Each number is 128 + 24 x the weight over its row's rms, rounded and kept within 0 to 255. Layers, rows and columns count from 0. Numbers have three digits each. The size before them is the row's rms in percent of the matrix's.

# layer 3 MLP up, 256x96, rms 0.149, rows 91-113, columns 0-95
088:125112145134123119138128105098132143137121135120148141093101111105140140131113115135130095136121121120144099169169141150097155132127179090097122124119189151121130117171075099120168107154098118154155076103104140169102049124139136115133112132084131155100135119147148119118143116117123156097
104:161106136127116094128122115103108164147184104119133147128166097139104150097123137109142163139092118160115137150093088115102126145102159129094161168183173171138111098119132134110118112092153107114095141124161169130148152149110157111106108162110132146154154137118091100099136126120143121127
106:123132136160119153092137140134108090180126152118122130068120174128145102095183107142203131111148122137135162136116147107118117151096132128184108100146136161109123139159148131132116132120131104145126123107145098175124112131152169167120126130095146178157152131129165112143114124128150133134
091:094086140149102117091116156115124101109132138099095113131159153125112149120148156132125105120121131128135126160162156129135117143136117108140178101166110110184157122104123113112082084122157109117140118149140095159140118103121130192135142142103074111124113134116160123108168129104104078168
088:101147198121120129123122117146142136140101156141081116122122149149082136158119105134122116165108154110147095149131131119120142111132118085132132134110128150113151103077133124145118121116110129168178085143126117136148116176154154106156109148120109159093144142130144163119087124178167184116
109:115170101100164152127127138160095150153126127141111158118094147141101169134131087122145169123142134140108103100102143180162149117094118136163120128130138167124158156125171162137132110165132100129084115096139140125055138123129143132137148150142090177105161119135129121134124147152134153155
098:099108076118127132085126122123130123122151156141153099067093108133122120129109102120152138092101149112120186122148109149143123128095164106157138131136116100105125087118147163136144083131113120123130126093096126127128122109154094137051149128125130107150145164176149080124135106128129106104
095:114153115146159127161146139214113121131118146145100119132113145111104139137120114135123144127115133079130116102118098131132112137145077101145123151122148166089179157080145082142139126139135162164133107155124142122121137134108107063173155129167125156134136152091121154114098141119124108136
084:139125185180125136123146174122140081124101159139136141046137141119134117142149141134143111113123157112126131134101126153104114125105113121142181175140150147172105139156123145110103154090092134126099127099153118125105101139124165187106133107127113119174122129155157136130117155118148129133
096:128123116131144127152125155113107130138112107117114091142142150153088131167123137115041103141093096145117150141141154133142157149125156099141131133117055133184155140107113138132142097179119151136141104147094140109127146140096144159092143161099100164146114119108144132116127157127143121165
086:166164119127144164171151103162149125128141089123158083111126146127083147077117133121144159134090145105108137109128075132134172093172144147133096141149115117136120091131134127127060135083157127113113114107126136121124093140158118099134136117139112158113105119148171141132160117163143128116
107:168129151126125110093146113122124148089151153155112166129111113111118105118115109163150152117107109154119145081080130119123103133098118156057109129127125118171145131142101168177145125172156125130072111143129150141109134162124148117118137155177163108135153115118151146123147171105123137101
100:125129171120151153114090113146088124127089100138147124124122159099143116093170145110162179089107152127101101095087105151091109126132140118105116103139098152111136130102091141147107095137131131133152144079160129127075140165106144148148127163089148150132151149122153143125092131150130101108
086:105126143126161154121079178123117139130115142103103135159108119081121113152136109126107114131144106127081111094179143129172160094136113137150136166116150130126129167162122126102134114139138144165169108113091139096112092122077075171129165134120109156122133168119127107144126113125155150144
089:170141136102133121122130147108117089109129140146105185151166125133105146118100118120127109168113111129125140106084124108128130166135124100118149134153156111122114141116089087127080138136116117121136130119134125132137163125111106100134052123154129183094147102196151158168127146101111103148
096:134113133099173103115113163114134095143114114162127103133124123118150082145128079087123115098122161153150118100108122178166069126147127130106097132129125141081097123153141126126152107117125098163139168134139133172119132094109141154151142147132131133153124110133129144138100172156094087078
080:126136138097152136072144134116123119160173116151138142157103164138111122123125097096126104145123195165111143107122111147153116115107151126170144170151113132150148153121132160146127136123175116187120127094154128113167114105152107121114161081095129159124139143165131086150133126166128116146
099:119148142103146085132114109143125120139150074101173119149122118148150117147147121103127103106165184173119130132121140151151138102145115150125085159109114128077112109120164144143133112147174114116141131124127153150132077134181153142132139128169145099116148174180142139130133140139078117121
100:116127115147126158166115152108136096115117157123138174107195165154170100145123182145144149147122143121136137129135143127129119114141117140143154100103139165097100128125117095146097133059090135128145108154135122132115096116128114111181069120149106159128102129125152159150107133101113115160
087:105128168103120093165111141087092094144143120095167141061121116093095111148125105115184088117153146134140099116133154125154184145116133115162148136136098131148119127146127103128130141114123155119144119097113115125170113139115112167105091086151129104102122124126101131108078100134126145142
099:098149106141073162134114138125133076168125123128124150068164144118085130129130131083159123132092152125144130118106138137117122097133182104144158112164145152147125123092146131118103127162131123087139135119116078132110073122120107137102157090102146132116143166140121128117119103168108091136
100:115132102146125101112174084130137132138108113131134126163080157104167156107160126149116118081129097116126117147167109054150137130156078139108159166115145164145147183099128123139132145117139118136131146144142119139142177131150136176127129167081115121148144119152112109127154140130141131151
105:130105156125120129102156167154093140113117143124132146105125151125134112139115102084116135120123127122112088161101095127104129119120116134128128130127136169118119151147144117105165096141184149109145169184137142111147149101134139135139132120105131130128217119082084126089091072091119123131
# layer 3 MLP down (transposed), 256x96, rms 0.184, rows 91-113, columns 0-95
095:119147122136140098130173129141124144124141139123118148106174093178169117141115173090158155143126099129150150155151121107123133136103147122110176081136122146150116119111140101114153112127086131072117130146132159143117100112146152093086130132144107103166142118105106082156105115091141123077
098:109119117145096107126110130124167137144130116151114096082151114117106139110103149076139148150129107136146120137118137111103091144122121127122133104097130129095188150161111126109127126149156116185159120103095115180080124095101106105147150145150156125107094127192096103157118135090116144122
111:148123122120114154159125173162130135119143182095093130095125170158160148095128146136116170173142116161129171117151114128137143147118138109125155093116129148143097143164189157103152172100106101151152154100129139107110130135135153140120140152104166137150154083127110107145106132152106139134
087:103115075142162115144153130139128112147106077133192125108115111105120105123077125135128140110163130137155143144097168137164119111136128195138101150133129172148122155150101112134120147131094132124097105132114156103117113146127127117140112126165180148149136125116097090175082133117111140151
087:120134124190138136108142144154100120128156137130109162156145164162121124152122099167076114142109126154107119134152084162122077135089132111124164142157156119121146114164111150176098138159114120176113120135136111122086109140112142182140124144157141105137121148169134122143160114144170141110
100:119126088142147181097081139092116120106103135160129105154134101140098097121091141123093097140121122123136093123164134116142103155143115079092118117144095117126129127138087137109169130163107173131116171179156134106145113169111135160107092143145118137137161122158119110130125098100110095127
095:098096152140135081109094149123153195089092125105129138203143105148124133126124115118107152174143172129143122136113118090134087131170138120117132148105157166127147117133131150115140140127109155164133126129164140172119112160111100125147121070139152126131144137092136097136125097129123136148
102:150146126093095094137172093124184122153155142174151114114125127123160089129126118153149153150099127081140145141137164105114114176116096107136192123103082130130147151148123102095145092094157097134106139145120111132148144116153103132134136141105135109134135150168173154112126140125131109146
090:141131149172136137135144162108127103127129154127116182066137143117137130137122134149155145163113147156110133164151088153109123127092120121141160160165117151127073130142128149153107142133151114200150127128178138105094146133108132128081114134139117134152123152112147168129132135165180145110
102:124124083120102098117136119116117146137115104143086162097151123158120136146163131119108111165115156146100144104102090117152161147115108161160131110122136119137115115127125084158105147128170104150129161107120117146103170120167107076142120135150184149083145136095174146098104126114112110087
101:107127060136106119076116084125147154112104144092128156105136128105119093160107197071130157096110128092135112147136098142091135108127146117167118124137132105166119113131129129113138131150135113137112089142123148108100148127111101125105132102102125088117161131112172136117127132117097124076
111:099113154132154156143133143103101164124097055102072122120098125144125140131142159083129117127122113121092126117138160147139105166133112118142134110132082137106139157139127157124134125115108091129126125149141146126098095104126102079128071070141099122123137156116153165135121093149147150161
094:152142109160145110151141134123103108134125110122119155176112112137118115134122128130148107116096111077144137188116122085169168164107115118098104115150101094112123122114125124145155189168150141128085114149104124161124118153155105091101106085161111124174106169115108115110124121111148135134
101:109111129091093136151164106148157138158119159130137129099152123145149077131125152128126127159114145096109122148134186104113133142137158103140094132121140134137163142149133134160110175139157108043133148111147109136163118114183136097143121084107126125140129116127110103174163153155135124119
086:148152143128132146136121103139137114143105131178116133137128108145125128130117144109143160137114158133114123126147132091118167090114121147103089140127102145123172103151118204140136118155118119150139146120155138107146100087066149136131127147107117128095074137095118139094096134195184112119
111:124166143143139114131111111113103123158123095075146111135116099136116134179114072132115174132128139122135116127112095136102136141104093129110109103152123104153096097138114126117155105152114093103144121166110076090137150147096095189161106098112147127116114141147149095149075135123151115116
095:126163125134090118160118160152150164088080130111136121090140110158123132160106146155147153114147062061133096149141136133098109142142119127116119131097156140112125134123110122125113144118084125094150151177095149139121136164124142133158114153147133055142120097112118163126113118117132145133
102:090126115142103130140127143114130111186116102175111119129123138063121148122098148135122120124082080132165147169141144124129116130092136162126141111151101144135126168124114112119131132071135186175138135102118105151155104135161094143146121152113159164119123110098132134152104108143168147149
077:121138170085184087120111117101114151136137120160110112153071091123105121110158085109130103101131107105113136119066134096159128121161154126113110091121113125149167136118152134142148136147163107085144167096127153127135105117134155125127156129118158117114152104115068105146137120138152132118
085:136122141112127141178133134088119135155139131184147152144160125127131149110107154126124128106099109110181161122151112121124164143124127150130135128165155138118089127147129147169168137181122136142167129136133105156106159151125115105057139122138134142124086099126111186083156136096153138111
106:148145082155113111079107154118124084145130074123065119136122116137099110162147139110152160120105128125155164134155127106151159120149128140114150122118102116141086141109130117132125162140131136105124120089143139154157123137165073135119140158166130122122119123122151125099106102050134164102
102:143102116097108096124134153103111100158151102081098123105103124121104118138137136133172155130126154122127140094129088132088093098142140127104150104122124097149083107052148155141167117114122138161145121123167126159119122156135137090127075133109123116080124123147141130132089125174119123105
116:140172086162172144116090132146115137092121154119091097139143131118130079157121128164129106153156112176134132127128155114158132145140103128124112152149117134114112109127087134088121140147120164155113051125148125134155136104108172158134100116159139173137141108180148121135148109115127109110
# layer 3 MLP gate, 256x96, rms 0.147, rows 92-113, columns 0-95
093:108119124132120143107154139114146138149133141140128140085140130153096133111110180093151174113094107136098128108083118117149138150097114145104143133129110149143144139154125190146173137103164109160103100091156151151119141111095116074142161172141127138135090163125136114166110150129149156094
090:177124153091146129095145095118069099159164115128125122174133139127136090170155135089118132135168096121148112118085133122122104104132112122121089129122121152109148125091124099140115121129123146173158131107146123120180157117135149149124072104087105169114117136127141136096161116122111159148
083:146147157134145177104130145132115137132112132125123095140118160149106141149157121137120157110096138123101157105135160103139136137123213084126164178127111122104116157115134166078138114134115148077119140131144126142094085095155097165123182137114123106133134162142153123121157150109117133114
089:115110108129125141111116153106127123120115165116151167128124124162171107080133149130150096121138143120130162110111141149155088119111137162140128123151160160125106156172132130118121125151126126131083188086177086125083112077100123165127123095121161130172107124154149142164160135117109131121
106:130110132151111108163138134160159154135136155116109127065123118138133142165163140158133138079133126159111151144135129111169098097113188137096126146201129068155155127127122132120129157122141110103125125155170161129176139117147139104122118113142127095133090095127112102114142107154138117121
098:130139141103137135163156110132133092145108163108174122112150168143100123158093096074121082138132132167121100126114117139131144111161156130113142111133105134109119120153154117097098134100136147128138125127141081129104078076155135140176124096112126133123128164179138078133128108166098118109
099:098111163116145160180114147150090128152120157115111134128105145128090117144162113103101151131121122114154103114129114108151110147113141141133129184105122154074149103109129094162136110123092182147159143123132163130105158156105127090151157118129120163119144143099086117154129147093178110106
078:097118097140117149124118148116146116160188164141120178110148143168111160103099141132148160182159152150142137148130107086138135096106131096125123128151127144129090095128122117107125155132150139155130124164151140133103141159121118093149097156146109165137172141113128106146133169142182155094
104:127152125106145131135124100114115120142155142154168155072139124125138130152129166099155159116104103096119116130111139146119086087120102129110155122105131169122128116124106164110111153091084097158152180158142114190130108113140130135154138126116113088155139117129103123113154105133205109119
097:137112172140159138123126146154153113148147090109086105117095150192151117123100081120119116146110149155136169123089145116159153116133149138079134173162116101136156144138112177147110104137129133096086098128158107118112130136134135120073157121146132124158103156128090121124115089110131125126
119:145082137151119167076103084122111109147163194165173150135165131092131089131123115162149097113102141180151139120118139113116128101119136167117135143124174123152126120136122135147126081133142128105121131124107161136135127141117175161100164152146133131109119145139132125099103137097090148133
109:162130123141137094149141117148155115115115153105121153151118117149093082142123127143078098181119094129154163177104115077191113182129120121131123186117128110129125141132118135138141155118102139115097100166126131137133127102074134096126103104131149137106134106161113122155165129128129152110
094:098093155165134139113101158119124145128135122131109144120141141116109101099162154183161121078129102162124104126158098091120116097084136116115172133106120140109159152112146122129140130109095139082125113185124110098116172116127092131139169138115117128164118135094111166123075144109143135143
088:164109147142157133121159147116126132142174145086124171121116157093146103089149130117139141149061128139137149107089118137165113110126094145122099125116144123157143132135132175128128100105133105093108071152170101137139103112126148148184140116159128134175116117136131075130129134153150117114
101:151119155119190141079059151122079144104129111130097132140120128113150146098163148128137121088112108173112157149144127111122114111120085149102147124112116131134138101128104141165149107146124112140137133157160113099194132160127119160141091117155132106111105104100153125151091136131144101117
125:130164114123096117189105137149136154108072140134135107104146084148120145147132129145146156121157056083146096166136129133102123136141093114114119106117167142108134133118114107139122124108075130114145131186105155151129133124122155140161106148170124092143116091109115176126125121147142133121
102:099099084186104117136184145138134158135089133150112103110092136101146136125166116142132133137111100086118139109130118136127115149128158143112132102171125118135140119168130129119130167160124110157115102124091130092141160121079119115146143144099135168117081070126118149147128111159155135080
090:111132146150138134163101109127113103096148142140118158094187134146159114139139180133160149141127132128119113125153152102112129104170127161155123116103130159115111100114101083116123140100112168129117095131143122153142111155113095103155079139149133151139088084096181107140149173139089129112
089:167141127153118114109140112153145149135154153167093092194127164146123132105137123117079133139119109131151135085138124094132101153150128166086159157118127080124101138123144133131154116136156120132121129139166162124083171116119161100136182161133139137114131109072128105100140111129148113108
095:142147126179157109097111145144136123149128094113131129099131133119114120124125076114125134142146152129152163169071105141141175139155148132131154126168143101119111093135186129097113129132142110169118117112139138128092095129141179157108139097144121117075193121168122163116138131123146138129
106:136115131174160115112146114160146158127071127156113118205098161143175113096167129098130125131114119126112104151152099107135104116120101128068126167105157157132135157151137115138119144140169094124145167114145122131126159149122148160132147178087140148142137114100144128132130132111136103124
113:118089128114078118116155161143091116159094100136167143117103131129095156127110106114122145101093150119147080136126118111149089129129146115142182117137116154132149129128135138121155121137196100105158177148130148083101141149125138104116146149126160088145176117109089139103103121127155115135